config.yaml
n_layer: 11
d_model: 128
n_head: 4
n_kv_head: 4
head_dim: 32
d_mlp: 512
vocab_size: 3095
activation: "gelu"
norm: "layernorm"
norm_place: "pre"
norm_eps: 1e-05
positions: "learned"
qk_norm: true
attn_scale: 0.223
bias: "none"
tie_embeddings: true
parallel_block: false
init: "orth"
init_std_qkv: 0.0644
init_std_o: 0.0
init_std_up: 0.0644
init_std_down: 0.0
optimizer: "soap_variant"
lr: 0.0107
beta1: 0.95
beta2: 0.95
weight_decay: 0.035
lr_head: 0.00748
warmup_steps: 32
schedule: "wsd"
decay_fraction: 1.0
decay_shape: "linear"
final_lr_fraction: 0.0
batch_tokens: 32768
seq_len: 128
doc_mask: false
train_tokens: 82810000
steps: 2528
dataset: "wikipedia_en"
Each number is 500 + 25 x the weight over its row's rms, rounded and kept within 0 to 999. Layers, rows and columns count from 0. Numbers have three digits each. The size before them is the row's rms in percent of the matrix's.

# layer 5 MLP up, 512x128, rms 0.236, rows 272-297, columns 0-127
110:488490476465464521525511493470531477495501507492501483509517476500490522462484510511499497475523502484509482470491459467501515497464536522494526559487481533488511484534492532569547487494464483500542480443530486462537517547455490518521477497496498464497475498529497526466474450490524493514519527515476536487489489506485432536515537485495515489539526474524482515471482512516511527496472
101:519485507506480469501514482516522520459501503450510512495504523530508471536506450505496497482477518497498520490527494456465474466506514499491497507486546491504560481514477517497512482450478455537551500543511464497494459463465496510544487521524473485464492496463499532491469502491499493502511537533508491535471489466484496505544524507492466475557503502470459493559507478501511529526546
095:543491517497509511481497519538535503496503537509482485535528471497463502492501502515493527470488494508489448530472527528496519492480499509491472504499490506475533541464513513496512523515506540456577468447530490510501467521512447439442558478497467518505510461522485549541493514511488478498491527523468507492498519515471507472526469533505521524531473507496516505506542492495523480502504
096:474565473507541479475527501497521504479536506563533474472496488490501537527487496502468498503472490483531492479488485525496477493524477534529540462494502507497520497487491516452475516474481543432547498501489480554484460516533490512469503470466499521522511527473504480462504521503481498474509516511489540509477486537499503480495482475463475520517484507514471502510491481493584520524498
101:464508512493516539494512502504493486479498463547521490506513529497460486531522530473514488462435486508531488500476457512507493489496522472465485511463518523491504511488445528463536507488496532482495517502539482470517522484511475494480468482509524489487524531515534474478479483507495511481497522493495483488465482518503507575514502511505490489517456523538510527465506489548500541449583
095:496514517545472495485504507494523480489458506490496461495478508490487482498499536526447501508486524462472487466469539482482436545525507467555507536528499513452480469506506538521519502502525519506507491489483514480513478539516540496524504514464497519555488485535499507485488496508480500521528482472433520523519495503457537489496533480446544475482485535476467509484481503484520485503536
098:487520505528483540485478500484454516495476545491509461516490499517487465505491474505473521502518512425482512487489496486530515484526491486501519492518518509485461539542520491510495559504491495552510511496512534474481517499522511449550490537485455488488473468455462536518486528491493494519473481512465501535527485467488489518513504492512427490518485474490512479531471519523545507509552
110:478483539486509504529543531497490517486483508539436488486474513511522473502516488508523495526485512465537511516529524490486502520522504488478491479479515499525492472498484564506524463440505522510575512472479517503493470471536509480471508507548505559533535520492512517497501546497502538476484445519511500476536496508481518498494505518482495476505475493522500551509512524472427499499501
104:499500479502497511509511465493517487502511516536514493430476514449503478537528500560475516513466519524513489531503492479493519486536530540533516491536510514482479512522490538467529513516496488490500485452461462521537493498506522482497516561570482535486508530532438478512450508472445523507470488504493501507536481483498471500492526499491505490524495462519481483510501524515524517502534
087:487471516499542505498491488532472498498504500500475486545483472483489522493546490512495475532476535495529484545525470524514492525524513488532502513463529466504541498495490528561522526497508509527515537489493504521453517493537511477514474542517522484504507468457471524494496514465521542548540483520509517514503518482504480572556460502501516483491479487535492468481532501459543467486493
093:521495517490464500526522511474508499485513513516505486542486489502556462496508487488503511457516514547493464451518506464477501498524489478507494480494543465452526474529452473546531532512471495544472514515547490526514502454473486508502549511504503536535487489495526524467519513503490509510480478542514495456469480481493560497512503472545474554452478491486490523486515489509486486489501
103:513486504445496502455473534464515486524546481488508488504454548506547530491508505480518507471477493533504502507484507508526468486553495521499499519514468489515557471513487485503500480539499513461493497473514526534414486467519484553522500535499474487499494465468520546485466487483516486455510499500501499518566513518514524489531528478505521494498524515494499528505490484499479542528517
107:538482480526516510513507505521480483498480460485519463499539492507507515552470505504509507509509508466540454532504473451489490532513476496500503508482504515495474550504526496546521480540505506541513494484453491459525482459547489505524483478482516526510467504484487507486447470545484514525508494519492509502483497497504466457486506468527471532491479476503509502435423514495534528473471
107:532536520461507514531460518486517486465491480475465485463508556508491503508509512519475526463510529483447482481483497507513546499480507483474471474442549514474469488480526498510526474475539501516485499475499513523504549543487539552476457512474527484498479462488485509488523489469496544481516526510518448498501485486500524510502533529477481500471493526464495492505532493510490536450483
100:515516520483517493528525500549459534476497556510503513535512487534473458506522507534537517513484493508502479503480487539505532486485530462536496529475548514526487506499535510533507469478490511494520481503460505525479487461493506517524484517573533514496476483493483493468461529497461470503467508494527524501532458526493485466557533541522475458513507510524484463519516489523524498527478
090:518519490478465514488489509493480498527495535432473543454528519496525482507509465499473482479504462500492508537532473498510504503491539543498496509480461468514520483482483555485497534485458484463483462489428503491488495530529508541497492482524479474478498516487486496489467532479461500506461478493527514506491492504521459516529531450523537539512531534492525509478478545481520509467504
103:492521499542537456486488498481484482512493493491508531509527477507456534511529518463536499540517491487496488490478489491513507522453501463507539465524508510475490483533478533531521483497505479527490499542487486551465480490547517496461539488437519479517531511490497526525504486536516491506512525538498484541501518504468468519491487502496444502464463483567476523476501503502518538484553
105:476525547519444485471469510524520526519513477506501507463485516524489526469485506485477507506471525480517524514513507521493508457525515535498534479484531465516524482507537522501507503480492461486496443514497492534479475510437506500494506520472529491489478525504491514478479529504430505485485476521471558515483471525512492527461505465506470506480508534490458567532525475545506516484525
097:505500529529460529483484502475525467515483443496559485492508530471547542515491508496490490511461487488501506505499514504582524487527505465488480519502472525501536469510502498476526501486488498478494528496476518448486501463511483499519535510489476475449496493450514472496525486490528542491513509546510510490514486505487497514480479526440530512515443528482511493488537526448520517464474
101:481486539513488455558489538499524519489495514492511539549504462489482514455490506493503488534469526531502475520495523485490483532480533459464508481535507551480512501474524461471481491490515536490480495493499528460495503532453532523537531479557516499504502527508513480478480460475521525507526514463470496502498551455458496518469519523492483543508488527497545483521468480491499494510491
100:520505531501516523491466474534475523474496478589513479494489517502474526473537492500510483528497528516527525490527482512512523494503514499547541487486500508476515489474492481497440498494452508493466507521514530513468517477499480464434475469495508498536526525517540526464471484552474466510459449497511471489473513510499487502505521508507477477473470475541474515482479477478488537533505
100:543508485503497489494453470490497553492481521487505525492501497505508554520515492488512489450467493454519509453487538461481499472520508457474499472461487486481528544521495501480538531537506543517529497472495470513483483530480523514470506532500442457482492483468487495525521478564510466523509547513503524512494528520518529481506486518513510504530492467508488502481497500526510544477557
112:509482470481505505460487482529491505489497513478497512485540496496491527510503474540513487540483535488461495498494492497516551518447519490568502510503495464528467510491468486463498528479472517453492423549441485491470514489517505532508486480521535531494502461519530471487502479496464489503464525481526497471496483469459488462504504538504475495564453498486473487510510499505496515486497
111:489493530539486540491517551515511508471481556474440483542468477491512470493521495516512548509471500513493551521504470492513478487509468526533474499428482490485521515510500549477475492498509529496494498461539515466492497490493534507523492500526500495466523514533546485474512497445488488547494515504485498512467499473496518500521536458494496490532498507504494469482529519511516537561480
100:496556564461495529538497511532518527445498486507473470518538512542529532435524464523477529478521503497510489497503490530514510499519497528545530509482511497513495460481547527498502515477493492494504510526522486481454483482459540510481484494516481523489463508496494502494467477503492517489527529500484484503527465483493482488454513505489477504503525535546528469521460566505475480517482
099:518493537472477499496508530488513519526507506487478511468559523513436498504520497488533506527489466525485498475493502488467482539480499490519510502501486526472510523465506519521496534568505531491520562462479524489536459476519519531565522506518476500493454518517488465477487484511483486494511485494501540492497501466494481432561497470509502499502446476485501496505501519508539516496462
# layer 5 MLP down (transposed), 512x128, rms 0.243, rows 272-296, columns 0-127
100:510520478479472549516499527547499491504447484517510475521508481529501536498503507491498496537468495507494483481517496556457510476552462531513473532553501467492464523477473505505486506481484466485485494511496472529470512513495539479472450498499496517443545478488509514507538487484483515475489504483444551507520487451495515493484500498451505514465482528480466524521535502514497544474517
109:473525493516519509525494502505483504470497522490534502499485458538475480510501504477527497516522520526509492518497509505496487477484535507495470522533495543509498566525483495543483504508507481482475501530469460469482528515476478504511455516506463516503506483519462429547496460521490508463502440554471477470558497478493544536510498525483530498471519465507476501451503501533514516499466
096:492547513506521507508481519505468469507555542491485526533462456470484512496529472510465492506519525521515530483548510467534512539483508499562518474513536541458491491499538480498469511492473458501451480494548512538489490480465517541512509465461527473498513516512485518517501504515493507480481478485501487485502471488511490508525521462481512457522497491510472518459466531510463490547473
100:507510458519505499533538499502505485504519493513479525534484500541534495534518475530499496482489463439523506428503525489503492490449515506505509498524518497476484509503510532445488479487502489512487510504506494540509502471448458496519523502510479530478467511544497532502473548481471495515522502511490516459466513476522476538500496484490537517534478550573467519486534528500488479479456
100:542504497476475496498504498525525489560509521470490504477477486481519514481474467493524470463497476451441526501524529490490497523498497529520491478550498501464478466501523482512446487482447521536458511506496527521484474511487548498534529530509511513497493489481455519481538535475502462527523495488525539529519538450518543475514471480507492469502529502470496511505483485466527481512469
102:533483468521503494516506496502480478566529504504521465486468533484497475493487497476519484495477518500486479511527508531497489477510532494514502428452512518503550527515529474550470477530500502504507448494525538507519526494468496502528493513509495486471505529519470523540524477555529494428529482483487522474538467529510500537526499511476505501477485491492478459509531452490508483523537
109:462533537516532520488470521493480521490527509543485532492462491505484496459488465498510528496510495482495521500486517519469489488452501535495514484481495524499489511508527511488462523456510466543512475480506509503544543510487520533533485558469460500428503469498501565489473516509493490480474488487466500430468470507503483505462492504500494565489488500490485500545525477507476488501495
106:525524461541524532441516529489487502521518499449521498553482494495446520535475510484483487489509509468458479477497517505524531490506533459500532482477525498480517521480498508522499539498467523482499488460478479478536485500483504489488487513461504482484536472513517498487533456528473501524437493484490502498502504455538498479527468503528541517523488524540540487535522494536500501477449
097:501505511461487527485517522490539475491488466487480464508509504484447455519508502487488468516549500511497535489468497495486498504526489481500458484456477494483494480479492500466528563485503491476525529488497492510468467512505511501534487497534469483520463455483491506494492510474508507481485524532518470474527469549460452541539486474498508506494522523557511450479509583483474509490486
089:457471515543513468474546518527511508499516458513491496467527477507510505522553530527496518516499507503501486468533492553505519533489528506479441481494445521530486561474521464498482471493486506453517509506499543494519483481468460448508489511504501497466511468530500479528510473517527495521484489489537431474525493540516479522457526500500478494513466486506520502510484488474518496518489
099:483488501515469487465485482539511533475484546499505488516514504491491504478502463471456542491484486451486487518498526466475517487484524481504487511505511477487468487446508539480460492495473529493496475475512460504533512553514520481473578509439534434498459520489476489494506509473489510507489483496494537505495532545513540483517533525518485502492528504562504506524499528503528485487515
101:474477521523520515541468524511476490463484509466480502536469497535482457487497479468486478506480507538532528466447507477531478466527492466459520488533516476488468544495483475463487515556505483461526467522502532483501491495534494486500472437517534507473508527500500506488534461461526487462513490493482513497504523498508520481529534500505482526533513493498550502520478500521448534486511
114:520495483506498464549554495470527496510440507503473476510554492484518505490522507522478475450467512519536513499523493474510518507513513473521501531504493492427529503488543543510499531520508519514476477487520506542501467507461521475504496481544529514511524486478459514480491550483502452505539485523516500543483516481479532526514495470471459512522485535479499492496455511518474461482504
100:499494467492456496488519533488468490514478533465477469531497481486486436485517469508492513444526524459503513529499501476596475484472471506544518516490514477529505476507451482517473497517492481500514456496530546513510505482501436510506520533535509488514493494539442505479491529476498506527484493478483502474514529493503486523513488483539487485538471451487507484484499510498494493515489
103:508513530529532497465557512501539503488493485471493492481449515522502512508471518486452496477503518456489515523508527471468479504475463532549527471510475543537474453517477483497508489474489510464497507516475513513455548541469517524485523534507472493509465471524542489503526491507507485495541508463473516503495519465451534502500497489507505489475474529474479550475474535519543501497489
091:539491523504515511487474513508525472518509519479488504512478528492446471525496499485481453529478517504509486533530479446517491500508494511514521451493531480490469466476457457520537490476472511522492520493542497495504503483509467501487553469512520490508468514492488490473473543429480466510470473493504476539536483499538503515448506508461510461516509516506502517518553541523522533466516
081:468498528512482529519529514516505539507494499503499470504488497483559504514450557532498472491487510458504515507547499496565486500506508531538499497479526533472531525518533480463524480507471542531461520439499521482477515496439512519500491489495477467498521502471545511468484489473497510500519516424475524456488495507513489502531531498454473497487471483513484483507493497497492469485500
103:464476489501520495491508489466470519450511476493487452507502509510508528468530509498480539540447495518446465503477516492497473524505479489460467567442514496531491535510506451462489511517523513480521506485516509443530483465451498485513529498499503491520523471498469503526502512489495487503481504535503491488499521507506491474540546516517498521504472508497487513492497593492538516500510
091:457513480527503484520467498507508507511547542499474487505526513482539459487481491515484516552578540531481505525509514503487512508475484491511492519489534512494487454526541486529497503464500501516502495485513499521540501513533479518545463462513513480480499533498535492505528518477503498511441493519518491482482501477478549477511526543505530487520522455470558520534476519452517511527525
099:487521530492533471478475513472495475498520559493497506517535527525520489525510449484499559490544465506497519510456523473492503497494484513512497434488454509520497514529452500514474451493511475530484513492487517493498495495521506483502540538468513548504485489462488521496499487509521514512543468495483551526475526459472478546479521513494492468477519527471465492483494484470458492456479
099:512501491508481518472520504493503488522482523488514491487530485517534479506481505494500470499543497492511541452542508547569471547495518529537523500500534463516451523530486458492530509489522489490529456495511524490545435486524486534528530472472492439497528477496512513544498504525479497506499484502497508505530499521520495494488534449503466447497509533473512528501473494494488506455484
095:512508483500505508534557471430494532496512474497488504479510469511493513498536528499483522475455491489467534525467506501503480488461485490534501513446507577500487511506504515504476523503482484501500523494535517484499483506535527475547526506503510513490501527499545508522540493536479474551507537544482507542511480450461507484489479481488517458490567500485508477466538501529511495503491
105:494444498468469458499498469490521449565499480508563484465501507516490512467489550451481501501500519495504499555497509537525471543495517561514522509456505475512522512462489491515479528519509509489465521473509513512513528518472519476489486514484545492459482510515495516548481491495496473510497518495475480513485484489478512496522511508497530505505494544474496533531470470554480546521510
117:474482554484463519601520495497509522477467538537514482501524495483530470491506495495509462501482543469512528517490518500485489500493497483456471483522482494514542509497484513487539532478519506513530489480487518449491507473494524549542501511541500511511487503513474521491497526501523484485506512492485495445489464446503554504483482531479518511535478484483497503555492516522522487452515
089:515498465491511466461492480534478519499477500435498516509511467490523499491485470493490477484465499511494528460511512493494553545497513530462547476515482525438521489485536484518469496524492525472477470470533489550516550523483503417488518523515498484500544469514472484497504506488467490513525491523510513493507517507505467513472488538507491464537490507488484531533505480510505459454510